Part of a small language model's weights.
Architecture: no biases in attention or MLP, tied embeddings, capped logits.
Each number is 500 + 50 x the weight over its row's rms, rounded and kept within 0 to 999. Layers, rows and columns count from 0. Numbers have three digits each. The size before them is the row's rms in percent of the matrix's.

# layer 3 attention output (transposed), 320x640, rms 0.079, rows 205-255, columns 160-239
092:414553513576313518467435769501484463434506510538496455551500497401492509490497512513517476472606481575469548473508436488454519478544490633507528485525480496461476509389381431553519450491499482465504546529542550512533465468502526545396546435
100:507487576457408476518516707498541607441532536437481514530526397457513545523480531518536445450488516499488547433517538565491485599536542497432557525508465503522464524583549493465466504525546554466569567476508425516503569499439514555341511513
104:484399536363458525529472403518514517561524496450506510533469457544488509487536474447508525579585539523595446568453608516505426525504476470430474576524550570557489485496508460448495504496467508506536529476354520534500439419467564446384507484
095:530521473471571554517505450468450582490489411521406461574449571512454475533535508400583423344482557479516548421460487540519525560502435397515546556465540437510510577443606547497416527513480512494554562555441428502472434552513451513353503487
108:514509478568656581481575487511571437468510465527557495527488486438496464548468484547550509451496452475497447517491474548467526529508505455534481614560520470566472563455526510526523482544489447432555511484486374492489657479497446502448523473
094:528517494399528504362464560515508422480518479459526453459522505510498518524464486538598539400565495494431598501507557437500542547462533464504430491577513396524568466634590510495377492530524508506558552484520457462510471579521471565646593495
088:498544483630580556466494480464574408554499539542519538559507589435508525476520485523537494523522425512487491464512467540552483503554533514543632563503462582419471565386523572492501522536469489435607454539551541458545527472491435413450567470
092:534503513523389473488515713573554543461540478446512468460497538461505562551424551486437546526540492481379571514399383524535521528528491525499452500476597521522462518570366532525530489553529437422529564591525533517551530471495531492483475539
098:479521546638544440457446478540502409485465520490488514555463542426579516543497571530488551507514367579538540463487459446519519530461445564570552487498488462417540559468451486526495506547458479517510485533497465546491518504503447512297552464
093:470506519428242450448531566517502496454515544470524526475457480539495512504421441468492470521485582552581499509492563459548484412552535661500501526516501571464482474478435413527508532435478518551518473478468565505514478469484491543482494471
102:440433517456445488512496462530523548492545485448524504474514374515462467456481478516510544581535467490505427483521579519441441521554520493424545537598601499503555517543554400471541454434490406541520487502450506485530473446483501476430465502
099:537511570448666467428488431516501591462491503526459488572499407574450492466532525450544464478463434477421475527530614510415468550553534399462511538422547430490597488466635593490444471488482506483580536427451514510475431486504394531397491490
097:443466559502370523485525584494579512536513508546487547508462430523469412550535557485516471544499494497432492528484432405579410544484532575467414511575549545592508524452398493567601538573551411549538495520488476526532472505481564441504515471
096:516515478554516515532388608472602504552480527503572525576462549512489522495528530448506469578565468538501417460441484439454437528487525543461472494594499533554524536469380420498557441561489537537457542497470599491493381453485492443415472439
088:502474480415596484436463424468564497465528438545493518523443566473465542455483503624550514399476513496511500459449493585445518561502464427481515468525517500452508455538728481471492413543443463425514510475512545445475454595430544439414564414
096:435471557501612524516543494504450503563528524513479453550476527439517534513567496545517452454482435489519440539521464534587518457483510530455544527452404555484421554333401478512484575482582469477490511540485519399431538456465411527384479494
093:500504493466447524463493572462434518553526525462449513596456495446457597527586534526455460532418539536597614459532500484622555444419520677537489527446391564493453531480252539595478539465507548472464405576473522486499479523476443462546384517
092:536493462524538440471587504544434518551531513462432414485539536461485464566500500506465512521528564493452499452476449526531501516424532432463496462524525469445549498521504427524493530424520398515577390514471402444541490565517478517481456491
100:527486558622493512501533468507471480541479458503499522510494466451512498532508590491501527505471516483587511538553455550527575445458442455579492427482386425490467408545516506564451514469532533521431469564505400489445505546515445614451479497
094:515473546470554478484522586512588502472515531536533540504467563458512505561439436553481502490469502510463533444497505491508454516582499510485468477524481488574508438605445554484540532557512488516495537483532592493528502487413525457556451603
092:457596487524394546525571634547556522465588496449490509530506478506433494561399500521518470463418477572503523450467398516521518497549603447451596531513574404463416550527596445521457520519543493450627570535582464520481561462497486608411529442
089:508559439558710596488546355445458509415513531483543501517566479541514466460444509482557477533491430526414507500528519553455512507542490394509538477491446553527459478477751549382390494518528430579588490500489484484508528437502480446427583499
089:480548500538557484497502370439505586585635525512475484488504473580500512565522438547482523493502476468510543534523460483532510548490493402459549532548532521514549524590630564466470487516564444532489503442528496496533538446478506430533501501
100:525493459441457523519510470473508486509541434517526455534407505577525438511510528418484417477484484504526507487426574484480448458477432471496562522458529452458469527521512476483538477466454443474435413513568544532490481529563479418478504481
088:509497425603597545507530454499491414545467476508476543517562533464462428491525422502472527514612539489588377467486533561498522493568498495501459459414572537572574581555544479457588480501396473421525480498439493501558460591534492534452493437
093:507539522434553544527439427460565559533510489497538514507491513481465410456547497484415433462530462469501422512575545510473432442521507456523562529451534546514532496526495497500578546513518519465533516488426443544461481482479443488310549450
090:448489568535505521480569449510577467582507551518536591534473545477521485486547510537515509444509459413493547420455471464518420492431476539446564500497438494496484544393419456466473479457495525436488486518481461541612499463555583449437476533
098:500537460534516549546460638433576489515523424465514464526401469472499514490517519522503577422492466453484555483547326519542556581472569417523575470529459473365453527445518628447549435498468440528530390491501489459557545432543513442418568480
097:436609499551423523490425607526491466486434487520518434464472485526489544530519499614564562530624523512578544499548499448514488443511490535565439506475439533645398498485473515493557475542439581527471539495506488456530577490495534464479432444
108:514412629352301492533502522555499586474519527485463520459481444547439489523489527491489477560535575533482473482425603446486378470539522562431470536541533513508522448599543448535495541525490464529445477521468548519530524520465573522535436474
093:565450492547559447499568507508546525444437487447484475370577561516534491510424479469505536411578539460445560500487545546471516596534533420488458534454487464595423489559563516536420600525515504588525484516554471471464546499490539522565454533
092:483487426517520534478570642494523472450521469520614578480470584467559436495529550532467455529464427575563489433511457529490530498473491583515597477430530539519506484472431572540458560437526532445518525515546461438430557489516436376597458517
091:465484447547663509531468333582459584468502559481507499487572533520517420495471561490536515556488482557448472520474499505473502579513454302497576523569546464440486458523677558394465504485469339520557427499447480476639523464494467461385503542
100:458498530564515575513586650518481506452550535438504546463516490498521526461467523488485482461512468530489524522516348481512506522491555580518515522528502469506484489511398539519493532530528493510528509501519446481494541398442499547473538484
098:512544494534563496536557490523515542607454503529494503495502466498479437499563514516453499465429534601495449440539478600556498549428485412438569454471548522620495495530510619424504544542544503424475573527458525537478506493573549486432427577
093:512537316543653518522539358563550541459538519486571457526536604484506456403515475517594498510501416521500470448422510528517563453392418396572495464486555441518470568458615543424459490536472457576464402523443460403551537591567476454525538524
093:541463540475504488528460365520522515465428485469447441482513594506533537544490514459485491455480435483519492457469519576500457467502531420467528508455383518499549464594671509501490578508534577568493424558452548499412533535515489491476482445
090:455483455504507467503425443381459430488476492551428490566463497439533561542529454520419490437501518545589466455598417513431529497500432603416555457461580559540455476420384542454472491493456469461479502517440505520508504487527469463503498499
103:468519489466421475485422597467467460483460480490493603538528451492545505515502535476548572528467541507572534535522438430487544557444557589536493528552555486491485559527396442638496482470474542424503475497589441529502476540465520557714563460
100:461484579389359496525525584559538560490560488481557490426495395487449543488517468485502595549539592496529458506489528481469475484570538524451526493496564456563538497565533397517472490405473528557451518445454508513450480484416488531507452532
099:462451505508526565567475513426528412486517450477563504531491493500574488459500626458505452464551425507464500481511424552357548539516462491428549544478545533499415516522465409498563526518499525510553601500504451553468516479369502500533523457
090:515484488540548509471456475559446516411496522529527500537503500507563556410535491453434497562513506567503554490515520550478493481570520377506533467439552505513470487569552445396514494399548488506496488540421587503496515535461494501488440515
094:498408521425445456569470415579540474499418565506474445456538495510539489438480420473530512582571498522510478480462560430441466470560520416534530536524560478419579401489562486389566429535570521533425505517462582514580524495532540480399435548
100:517439524471570487458515649536547578590534465420479490467526438539487523504599513449506524512430432489520487550437466447595562523543550483464472534491457441481459505498423560551521531496491417493560582451504460480518473512415502457490501493
092:492525443557555521459501635518520608499581419457519469540507522551501543444516482533463540481513443446480544446511566612538425367455438449557459458463456512401444477550468498545531548514461504456496395486558509497453476477460493501385428558
091:576490452469453543538523536495547446466536518562476490543482471464505490534477512509433533433470634582587476461491438547543487424487480542505475463451598481554481450472348418538550566484461532423594462524545503520465550427527541472484531466
089:458473564364545505532457555412424380417413529492471492506450607466546597461476460434493497400458511463408526494463486468392477537497455562524464413529448533445504521495440469475439522494497587445509505548470470512564450558479509514516473439
096:475486539404468500518505580569451580515481613512514487483441499520498505510453536534451556529453438436524494535533490510605496453479552518578548481491495511531436560516462578532468481444541523572467542503606532470485571499486490407671454554
096:487465507503425532521576371531462523441474599493505533515523469526516517444460445543465443575461541459420494518547577534555460553555471567504502457490530549491459554424553421443460558411509446482507590513494535521522475434500486565421403580
094:446444511403618447442563516453463520526418479502544540581564587539504571479524515511481490499499460478555472471436450518478545496531412413504539542510499489494586511415526494524508517428467519532531630608452432509454448565445480555376520431
085:468456515438504555518537346545530515508565509535539560508527399468501508510464501466514567578475485557510452496542610451535510596568565489403516531557505513474507514467684469428430489526422410533513612486539475515446550393518515527383548551
# layer 3 attention value, 320x640, rms 0.0539, rows 206-255, columns 160-239
102:577377524521514530487572523540457439472490476470539587521559515620641511602595424388457423488551474524491557445524401436507432401549434440599495484514400447481429539525495506491548470635454500567560519530553588515558490423526501570452470481
101:508433484407515386396505543493512527542458516479573543515500525624580501514438505543549534468514485513442513514421434563485562529502473376475478528438502443452507575540533471508525543523534353450452580540525475505398576521460507456439437461
103:498564477454462600496511482491460464405441508555572462502506437570445622593549440426420488488536429426445491480461535433514518427480497495565523496476575483468485500379447459484517494525576408517406522534431557555563474398480507433505582438
102:583497572511529448380549481561581441363543502533453491480513492396544480429462504422432512505505467409542508496469522470389499445388536547521405499463486497534543523507448480524543530492527446533487554422497528533520458593468430543525547406
097:619533519528454527511492560465476511556490512495490577434610451474483438538522462401488537494521410567479514424506577495555448481532505469414467484483518532475478541378503442447493504475535483471460491460463515475546382454432437511448512485
091:507541463493499577482455557471582509509498460458489394582444470533430489549500539559533510526521489366459478480474488509574534444578450558539415424509475466391464530576520464506524457533514513457480468428524483536489549525556470478391574621
097:471420461622508412506458487565512567482504506513536540497530445420516573519488423484555521467518444456507523481551459494499538457434480520497530462563499532490510549466584392482445489499486448507545536540541654438496521471596466575393491509
101:489504446451526439428414470619499579513452472473527503489499477467472497590458480472522487527437512464534580620478560483507513483561501539461569485569388472535544488444527459520472477474439509511511482552449504503511485505551492417524529585
092:543401536471455418544508478507471503487495473425601477537528500542478451489396485500522562534511506558508480509498446533508527584447509407436547447491426391470540523467487534484448515541514450521509391490577429454453476483488533422452577506
098:509464623438580439480472597461469421488445442476481526588409513468588511565532520613515541496550594523443573469436527479507511499508498329579543484501469465545560614502573480512536466525542519476525519522486458456506511568427433546446499513
102:480585434498536544447409440422569472521571534514457475515540473519508532650574553564473533518546434411491508540508380494534485529536446478489503423521551495577583494485495386543495478480544517428457561533547514436534492538552538475497545577
096:529419534502465506559478598444493425494476458503507539583532573511488373579529476476578453396525530592563609566504505500396596423510479457595504529493479482520609523513516511511542538513506521514454498502433536546478460561447543578556539540
103:483537500535523462327475438522480408478447450455527463463523471550567466485570459570483371455507509583457504487491438485469586505494502453513469535497566526485575563467450450519465530473535383532580531451499410487478467518501517517490395414
097:475489465435556513402515456501599538496437466565440562516438476643468497447549495551475535503520491475490540466514474553492519475566534462483502487485523471446455569546495456476503453605470535539512448459543510524487441523546471472437478609
101:475474442509532530488491422488461450425450526486487548416534553524479478499612365549426480430500488569530559524375492535476463515480550561503419586451471460458448465542425538544574504455454478445536410546524435525518500522565522488449462500
101:485494403460430489509454417431497461507589535400566510435522423400533426492581509569687445502523495486556352587441376530522499566471474544361487577484493516451424466612504479569497528478439470488544468460557516528450496489438482481499376443
102:519575440563469562605594523457484507475480487510457469598472539522518480552586457473462455498575460483507582521534473521478493419500578595542625441511438596434460538528491482485542484466472532526414527611407505508518442446501519562515475470
103:474536475525504484451559422477528503550562666439485511517454475547490538491533495511431423539504523395518538559459498532513461531505446582509550507464537513469441477577445530513593425523415528529434497530480492548468484535448524556539517420
097:545449544595540541479492507523458498453608551542470602502578515498533439461517460480544434571455573531478476440520416578569510550503432455492565454542493561520537424489488455507495508498470388482560535388474579478508459554488538500551386539
098:507549603436537471435543426560489426519524488458512493472465528536449544459456452457433452466564409471470473492516584462589587484519497554552557468477514522497513567379533514478494458551569474516368513553554581518556476456577442507504539392
095:505575568487509597512608516458545484488469492437372515525425451554547531393536506572417402541545503484403476403464479483496440521581410518535455440479558433506472440471491568552651486458477529370499463395413553431495500613447557483562467448
097:479559484435519621430504569405466439558548536547454609432544590542491495550619568474490513511581510599520445428437524463518519523530451513567538507467515565410512525503487483556483467479549524535509515519475408430497471499503504535580461511
102:483489431432482644483455484477550527442485426458497537549469400576526550443513429577423500534416438462413490491532504571477553528504434487522512411472508511497515503491535499500586479573531455474460562480565478573514479514426486497538495430
092:487508528540495460545513589522492482492517497532431460501486452478455540474391505480608460573533494412433604546547553502618572506477412454588553547514432434469489558565480488543560521511459466443483531507445501557506500604535525492531561648
095:471513489485507507457472416547603458538455484523485510511548538564568525570449527597521576516493525489492526479504506499530436556467583492647386482527584411526471498478455400502548506542540502427411536523564472465497556491470490444495554531
094:503589466466429524466443598560541515510444515414535500518423532540622453454463449376503491530476511397608355472434544415380528556412439489469474564534418507519560543477514562434481484486497448477455530565599538580509495536510466551540583539
100:499504459483531539501483542516551421425426438465496512405425539396478537476491566546455534505481523469465499463565473556510462425485467578453491543461523534469410464462533460474576533489422533451412485434583463479478484571455385510488553445
103:485560533508502503452443534527503512456503574482527487434579528500463497574421460485504548532355469468506414470481527478377396574545374453496432460471484417499610402482516506455526503445487423477564575502495494550434455534594454496450509392
101:553454483466554446532494487396457543537489505484562499548512495553465508559512470601498471463503572473424469454488361554565523508531468296473579558600435481484525591466540545491432531525494563576522506538589572550481573407439535465434430495
101:554496518564577497505521560610443469499561513508506563457491436488409483491415466490543533512475470518483461482542575374549412495454572532498558511474433528530514433529495470533482446459463479516457560571454596543553596493503466436456371425
094:508464570487433574582494475436574534423533386455446506479450477500567443583605469498487414467598513523529461482504505525466409478427534566460498444499461510504470434466511513439454471469436495479404483412517461516483468490430458480553425513
101:533520534587600493498519527536475571477479468428454472524467592521496527528484499491455508477440586542468607441478498516491453355528428510482525465461506567483491468515516540539558466468518492468433554494422522384447440567484440544403514545
097:578473563511468425491562417488415401407594456411429529541485557499536512465530609449530502477544572516552540503532590497470465431496506546449547499457400548433512520485468529531535439560505548470432450424632574512535547554506453513521524518
103:561462516551522434397557602532519461540488456555493545495545528527550542514551437409531511403535463584570465402484575519485510497506495464537470517399616528509456457521525397485507460524455447546498482531475514538409539497429577574569592510
098:498553571507502525581471566563554536559537365530421452506500520522486514548548533433567446543454542406536572552505525400547463485517453530448505505476576490547418509491542488494457539398486559319461501429462543494558457534493434523469475461
097:586534478453461568534520432483447465518528475514452463472562436637451517568552505427415517532513498456486555520426464497520417394512535522520485527482529495500420467466487534482530376435471515525481513524510468504465518425453550478555424483
094:446493477528527470489411469593468468485514482490526495428471416467503601450402560501495580462424425525508479501519514565466555622438551509448479439485529471472510502482518451555536513537482466535533554483454404512519475566528434522509502651
107:503475588482426484542529457539525455577500490478569495473500509438466483424523555455566521501483509514446439503566520471462508498449606554473520526482444581605613526517519523498482542506582498669474456552491497480441473355427504560472522512
095:542440450459547514520477478442509533441490527480617565475549497474509478553565517590458540434558532561533550469441477477513487454391499353614468401523450537465566555389582547491513491381599426501538606577489512522490548460552495523477524455
104:519480537560525510420538428576518483477410372466442509460455424486473615425494466422463609548505579507424549467501523414496606562505642549630467490492526537568611488470508453546446548474598451502541485565530522553472494508538491495499463562
093:508521548470518476446406602450537471472458464477532445577505487531480611515441508425535443486441447488434539531453500472506589422514475482561558473421603551479586552517541528446598505448582488500526504551440511550468452489590486405487523497
095:446567532460515427432457525589549541576493413426480486480534540490374422454355645514485519512433551580457467490495554502605473450569450407542490533497552550486539513460544529457384498476540497527485575438553565459470481483462487472461476550
102:604575518430465524478571528472529444479520453440504466571542515460497486601462527509529567429500562415539555460478401507488473500563546556545569440539386467529555539515478489479451543449465442529420505653456569410410467470438472563456478516
099:455497458514565458460506555513433415507470408588444525497523499573516515611562491509536506540416496515528399551477490458487406539500465516565512470513435426476429495527464572530426532514492484536607532544449450520509436450486520505518419471
094:511396547591408431479524522487473455451551430551414447492486523477528447445542438516508459382438554504517483458494496491483562554493507486542498494520592508500515491405531545510527534469518413523504560657545505564503522522446563504506599547
094:472454517532470520516476434557535555538516489585524448490520408515471504523491476540552461613509446529419568592523552446599590470517492470489472491515452451559437522496534515525504551539520481565456429494508506494516443567465589463451498550
103:455503478432510414537496444521556481558523433567508377532512458471410468484591456433447494507533475478545467451452475482573550492552521516356495386586443587495590486479487468514508545492539587489548504580572377449535519469528504594518484535
098:439480448453543487540451466545455489495547473391589433587404456480513506468426397547484406400538438564489443540436564557536565409553493402476511493557537469485483498528498535523555440492476508414499494468533534465475534521577518390479624486
101:515537512455551415527415522556448447524496473509513474563534456431528516582461449522462531499409464447501580510530522425486493530459503506604439480528458492479438546473545509477490519509556398457500551445497471518496539409491505535410547516
090:516537634484570569500525543496521494474427470389522533492384485530530514510464524510444475449496512494449566420491488484481549471498545423545521442542577515479508551462475539516539471515451521548441620481423513432474540497553464490527491484
# layer 3 attention query, 320x640, rms 0.0505, rows 256-291, columns 160-239
107:497458593427609480513480459474505556491387514467604502548477541495495480455459446592501561532452564543424414436445459529544545508565400503516539459537463456546553557499474531447536459470529448520518565558540599495523576477518522545468518487
100:427498577456614550504519517505460447557458529498520503503433518559521546548454428651505458452377565571402454456488450486499482547530447397561451471470568515555524449471474422448508411453502518482555523515485533479499520449540509475470440496
087:497497459526414534533431530454507595555571413497585465544517510594530464467552592361547500531477452414486540583479496565551517436589445532499486538542590389446452550499549525612490497474487529495522504443553483455536481581567413490609567567
079:466467539584550525527498485482553527527471461437442557528586520455479544529531503443567545466492511427583420434458466608494534416408397592472524478535509442431496554537323515398566574449506449574494628441508564495605542498539479556589443453
096:449512521462518440425513523424544494549479437497537490562465543562517551541438494419578478533465510521495548437496445478493530418530490499513460573515566502513509538502521556529499546490514502509599454462469541489459496509517454516406513565
079:559497573480518481480590424502598509434527602518510524525510448425387471457533423585533448426479471566550441501532553516436491459455581599547554534474479563542523513459484451446605460525572432465441440486464555546525554471474497564506469423
096:497511484515516547534507550533478469505454536491514449482465478625555547531506502571459528405424425548506491549405460473468588496406498485513539523523463471498390466455491500476573407441484521471486495507485518459517567417488490495559549482
091:449506484494541529603406485454554590455461479417486487519460433556496463477530534551557520430415574443547550473423419455485452476601432506490551526615503356527496507551354513461601442443490481448399507598442541462545540562496491535528466506
078:440446596482584518577486453476528489483454501523468559471555389467415486530514429485419507507552485464569509495467498550518472444432453565467529466585476464495529487471358520393499492509503477523490532553528615441467599474594496529521565436
099:487450439487540477606521480472430525503425556589510480422528461467614517483523516565472435422413536511483477385444495562458534402493446516507475471504526477463599485472506502417500550491473444543572498511512495512590476481423520521522515501
091:551500582467525535444510566514525520536485535520495444566466512538592434436454524526545526495539493555534459615451540461562537547508500484492594525545531467500459580546481619536595487514536445504575496444397526556591441535456497434540408462
093:542496480489507397502570532481516479634550417479466438460497514479495481428472482494488474548501392414545455505537546527544559507418462501462488492441415497504483553484556437599552551472520510450509484544544539523376473528484573504508533445
100:582495525487480540499477483568592549443562584542559509435538516556473509508514449448634450459368523574481406542477488466502600572601524517516505474469515384558443501538521464520603396495532468459621438543463472527546509543558489488475489448
101:498427400509509477556464430421527606552409558448623489513473523534437548545492500528526603517589445568530465562625518429588514493461569498503508488504581452530448486568535499523449527505547524521567475466520499479438430429549408479534530535
083:509386472456485495439505391553519574480551503571474508450500435542500480446517488472419420486535513431594484528473440558530458444442484533475498567533487531514527513501430480500466512489470512518446462517540465543499507480547547517546501401
103:520373614544571517599444431530450589507416561502447566437537424502548501552473461522549443584492544531489519461481514621559502565454524464479403554511433514404460435534522521526451598569485440548525473517502545515510459515487484424411444513
101:556500628483431635551508507515566469501411529618490506436452460549448459542452424536562438620429443503522574563526497662496513479466456533480440496558515554554494480531523508555582479495460497487503515522452503500500456542513552486529486559
105:411477477535525509455528580472624574515553574532478500497592417419449545523536507436459480521576463615590535560526530525368487594576452505535528384583492453509558529503465498541486528468485440498580550438466463482384544555500492513435542501
102:455512557551493503496510545428493480579570443383518487575471495506415533509564485504453514552533471524575564480561479505485488535404408517470462582499447527502560591544450582517451476455495555468557521488538456419496528435466522542549470572
089:466408550423437475532497415469471468409506505592507534567548430458488508555551437548552505570392521523540468529442470549494525517487468559438468412556536424468456487519458521457486480619509459520544532550477555475492664507596464517487534489
100:440536455442468516504550468441487495466445430599506458466445479482509424448439458540534481562463409547480520523524436559479540515520461556554536397522462501565526494521432493510641587595552484507588495478509471557500431438559452469526577435
104:484481462482450473510509506491557519572528511440438555505500488481498529519483447537499518563619498577471478524491584610469488458497604482535498474476593471480562578466554547498535536484574477499415528510518497493514409494592494502508532573
075:427429482548415478419586580650566426632583482592511385526526457468438453433539538461538503506564519495513470565546506549562534458414502531396446451469447536579461571489508410567506490558566577527540397439600429585458565443425479545587520523
103:582440510545491431578547423505467552492415550590526518465516544457539451403455521563488529437533565503487555514496515558432504509589476495491438485545505411448402523528494475449478488455575481494550589502530493517426604550487499465451536533
107:571470524460519550612471494502525465485437511513557484515520500513499445470478477526489470449553506451511509593530500553543522556439532513472471579442506513472399530434521452503453412604478512516523346473617526438470551547495515527556559552
107:495561540511516521473525480521532410402544541521460489452500518519460477481459569463464514489529497507501495510560459509437449565403326485490448486494525471431520482528503498548532459426488512516540576558577513548611426491509541559545480494
107:491514538537551520405615575463605532460462381543503548554523556505563498547493513541543491516403536481485537463523473543597499504517468501508559472487548543596408509499516576472498543569526490485444492497458548478550455467545534536448483429
104:563383583387579575544473483524593460477528500495539586469452500527489486399523503519491464535495595520500469520539509505516523482508474458527431542503615532457508464542541413463461504481502479514408563531424549454557508469542585510434452608
104:521457519454486500493491571504437544487434449448520533437509513538456495450534595514439476518552586426503473562403502493622424489499548474503495486582513424463531625517515468483580472488473450537532417513534460450511524434467442559554566444
103:535448515516550593491500506469547524539463445382424560437492453557508549395513528419527463507526529519517500478551500459552453450567464509471546486480491423506463463488508489435457480591553459563549368399535444519526504438425532493449543557
105:477571468439484522510434529476421523515485459429537513525528466548476537384501592450537516428474537518503515612522560440422488566551498475477481547510556465435446502485452445496411404529460443434501601475443502460504395499632493454519505396
103:478488463537517525518451371416480516499452601520570435426521391434384539466516486555433523461551549525511573469407523453482595499518513467494455505571516422518526474522484451469523479412461513551531515484496526536503575552498474544467505452
095:411531521512528517428552550575512405476524527492504485529567526570491546544539551539499391455578536512447547430507499452517480467546471439508422515522580470532509529483462424544447415477524568447528593434548491476465592424535467476461514463
080:492563493505506384511491583571561526466572495483501360457530461535519453474547479468549440544533447518486529535508512508387485535476554494566438481411558457538499509480496504567566468446469530503576500549512492481535391479479483514566466512
090:528440434510479554524537415416548610456565487507494526497525467503517510567547505542433601595518530554537406498425469628520495482441591524588534467558573499554520402467432487480435531514624520517469500474518451544554536526454501480637536418
084:493489466466617583537479556409524472495450555468570514523479533589534505450464504542451536459447505514529501469396491534511512426575455472493555494566515462562527513482425518438539378499467477497520553544472537512497561510499474589509474471
# layer 3 attention key, 320x640, rms 0.0512, rows 256-291, columns 160-239
097:547444513513517512421559582429497546511491447504478619521477471480474576502459512513475454555522515619495435459522439472526509508361517548525511489493446568505479439433463525438407609576456384555584499538487525483505446431527548493451572430
086:484543596525522580549533456430503619510449556365530581478587420426482495538422517501503572438460507510501496544416467505509584499516476491435603478498471453469528488467465524440459560538581419533434483466518511542488569462422533453565540566
079:461519474467454456459486473643526374582525449604486364473476540472418450426484496490565455574471503435480479459617585452456472493501493506466443586441544580482422544571500517527525437474445518495493514571515615463475453495464514489480490463
099:549499478498407438529526478500494534498527487524473486486443485429374442539458422470446523519574541510512475511534520536548476570464523613403506556433444565436465453461519544476491526514463470534471448495515490531532318491586498533407465452
105:554531535525522557472468470518533482536527527456485522480545424445476405468564474449458565547484545447462389505521433475489476557537471567559513490381460485552548525555468501525540460517556512488487544560492522504492578479414586600546433494
080:515440569515586457611438561402558675422540562442516543538480470478563596506436445549508515494531539485488555506456578554443545487454455489544457426629550437512526508537501502432464493454502499498538572494465478457420471582462491477481500460
096:619605522481482579526398521501445469525479468517596456563598498445462519547527555488523509501475485459480514484441493469510519543475508500512501415548423589505558442493501398533408485494451525460456499505438505447479572487541525457537436593
075:532497535491598507521472468445518541527490490541569537510613598530513499457426527487478500511423442547568516546451579467543491511463465542497485441494426595485509463565356523386504432483553473468516530447576451426504447570592468448538529485
077:556524546496601465566485450441605599441465481543444607537567518515501481554500442550518559521509535513502498488370560516578513511434474555515460433518431546451466540561426480406537450483476428464499599538457426520550432497512559560492442517
096:443460472571517513397502396492476465425433484538592427583494564568411467562519537539549535504461444517639496486497462470519507479477603494452607493417574578590554576527519569535578421508491508484497445534578440541455455536601534540447469521
109:497532594504445405469467437493499465526580498551503461485627464441496443523509500463474510425502463405480540387580591522464530506545471515460505413446370521448499465490451518544427478534577510495499526541460504514455494492472453463495511509
086:494504504518507477445479427542583542361516512554531521521541474446540547490602533524581522495425541491522381414549457454567466486459530561544522595518519463443533516509559478529499551418427562544522491570530584532492519502563538546565409460
098:510463477460470525459451470453571567504460545505606488530492513470459477435485541513481472583499507555486594484621563580436499456536453460446560445571521564520503552500435547507445524544561388609523405549530476521558531529480459419538697410
101:478438559530435501531425406434494554479439505543572559508595518419496499481548488451479510413549491463523508413471433639453480536510420494463485480553423484539528547409418486597412550478532510603481573461433558523370487542491459538572487538
103:594507559536581448566471521482486492399486527463436540524558539445428474536532539512441589469456458537541542453388560473484464498478459591455468463499429497508529512539514466418545459524546436434487598487516468507582446536491543604495441482
103:559555512525416473462537429510465409583443453601489492481506454442552471514439504473413556434455558540568473530499490500492550420539544544482508543481486666534572511461478515483449462516451587517431515550392413563513434405469510490505552592
102:550501479474518467467526496459489449500457468472336509527565479535487435492478520516464540487430531380594474417547513509565483501502433529514466503535498496480479501506538465461300530394455504468608584455511521551489438453539543555445473542
099:449512577523512440531443471439521453422520537465569526464435562508547496479440512529514483536549547477505527528471546483478513463370456489480501510585518586496436470559527566394479473510618512425495500481492517431518479472564505544545580495
100:481551513474444476592516496498580491406470446513537565527570458530556374512440456444547505513510479576567445490605448430489391507516508557398602560461429456507523425471476512424579520502477543498485518462515505501441529528584388516545499525
056:475513451512459515527416531485537487497513506576494578502611479554481494387387548518410560402576508465548493457485496524564539540489437535441516421540396505572485491445493521616472530485514539627503526536462478548528431573391605477492506481
099:498535504495504473494465450463577552488568507524435485527573488510530533450461540534499557537556514545539516485483481547552499454513520532452475458454473467463461577508489543520498443539533450496455480534531468493516526550604508519480429529
095:412483509439531440467385554514524573521457561505458498530486476502517639485421443524474542425445502532470478464504515493493542500517452463547500520541472475492527565508542419489533472453494468526488469526477524535450549456454517515471488523
191:535484561467649478545484482455604575456469522464457576539541500491490503475476465547515545506494502551564527468421582496516519506486482554483518438521495493512542519526434559330526471514532368521467520483508518479582526557525532567505467504
105:390526472498463486488473548515549443574535595495453415476382563504482535496511480476526506547393439446514455452528476496512499532513486441462555562462519536440587425492524509623510536478514503421581474465523479481453585528506510483522424502
102:501509552603433400582534482465441516501479494513445401456540526499563421532466484528490550394486545523512424502492523483495598461517444516449550383416445511488443488440476541575524581594536540539520556534446570456555492532390539538464497504
103:517530437484469555475489447491477508523426431464493507448421475506552537565448500520566473600570455516483553512520498499634536472481410549496526499532526461522394523518531532508415515554481507529538558432585517376471518561436536562553501562
103:593445506517493498546427549499466504504497458571529518491387466525529498491477428458550493553392510432531547514454546658493476458496568460614468488454459515500504419474436496559467475488566551472467491418420555533469517589447535454565512472
103:548445529512540474589481465479529466539509505484617527580440477410471546506530502464476556482505523385514461529482548493517516446559465490601571475522427478492441450488493468533474477502501488455422532435559520502418452514499442558510555483
101:474497567520400530517514492464525454510644464500491441515448480412527508525463551501482451455447407388528460552552492474499495544544559521407523570430589535579504501524526559533468491598439504567452444510530498459512416465482558498482555465
102:473526332502518498482486499504457458472519544389506421534443540449436423499466509469473412593392528429576478449534535513520520480490471530548438455446620576539410507595515471484563457502534507440487527478479513610536486503423473551465552471
101:611526482485481443533573496463504477483486432539561432517512547585495467450583535519541468520465467489575517471519596463491494464450481487391454513443476507559546535526528440550507495512586534489467487517526597522500465536442430533499532451
099:458516549471565507506470517527463527553417512489524541503458517454473583536520467525542509505535508485483539562470470471466494502569463455515514486465537500461512518477484507434562455619401485476435541425469452517486581393421527471498553505
100:497457615472647552530530521526583546481471542397541462525499534496491526476442497605502422587498532583461489488487527546520510526523581448556488510477551443516563519482473522496489558440534439545497515443527514490543507562440557431588485489
094:452583499462601514449466495526526468554484538529467521534419565525505597496533505585510527435361559480519549448439432488468507563577438389508515473545580418544491439431489420505538412557472545452519532465536473486572564510523525459513486566
090:487536443426330434463417448445441520494523489538565442526488500557504488604466601454484487467589505499520494591482491540508558491507491466442576514542463508488416434513563513612425487522449517529540509536506412542457464410457421471489547599
069:507456486508563546501494499460554544482481418455507535588544447495448563528383463543559491515538429575533470572479501536566507456473517538486508492588480479466497505455456535429477595480510384575499440412538431441579555513528512539535539556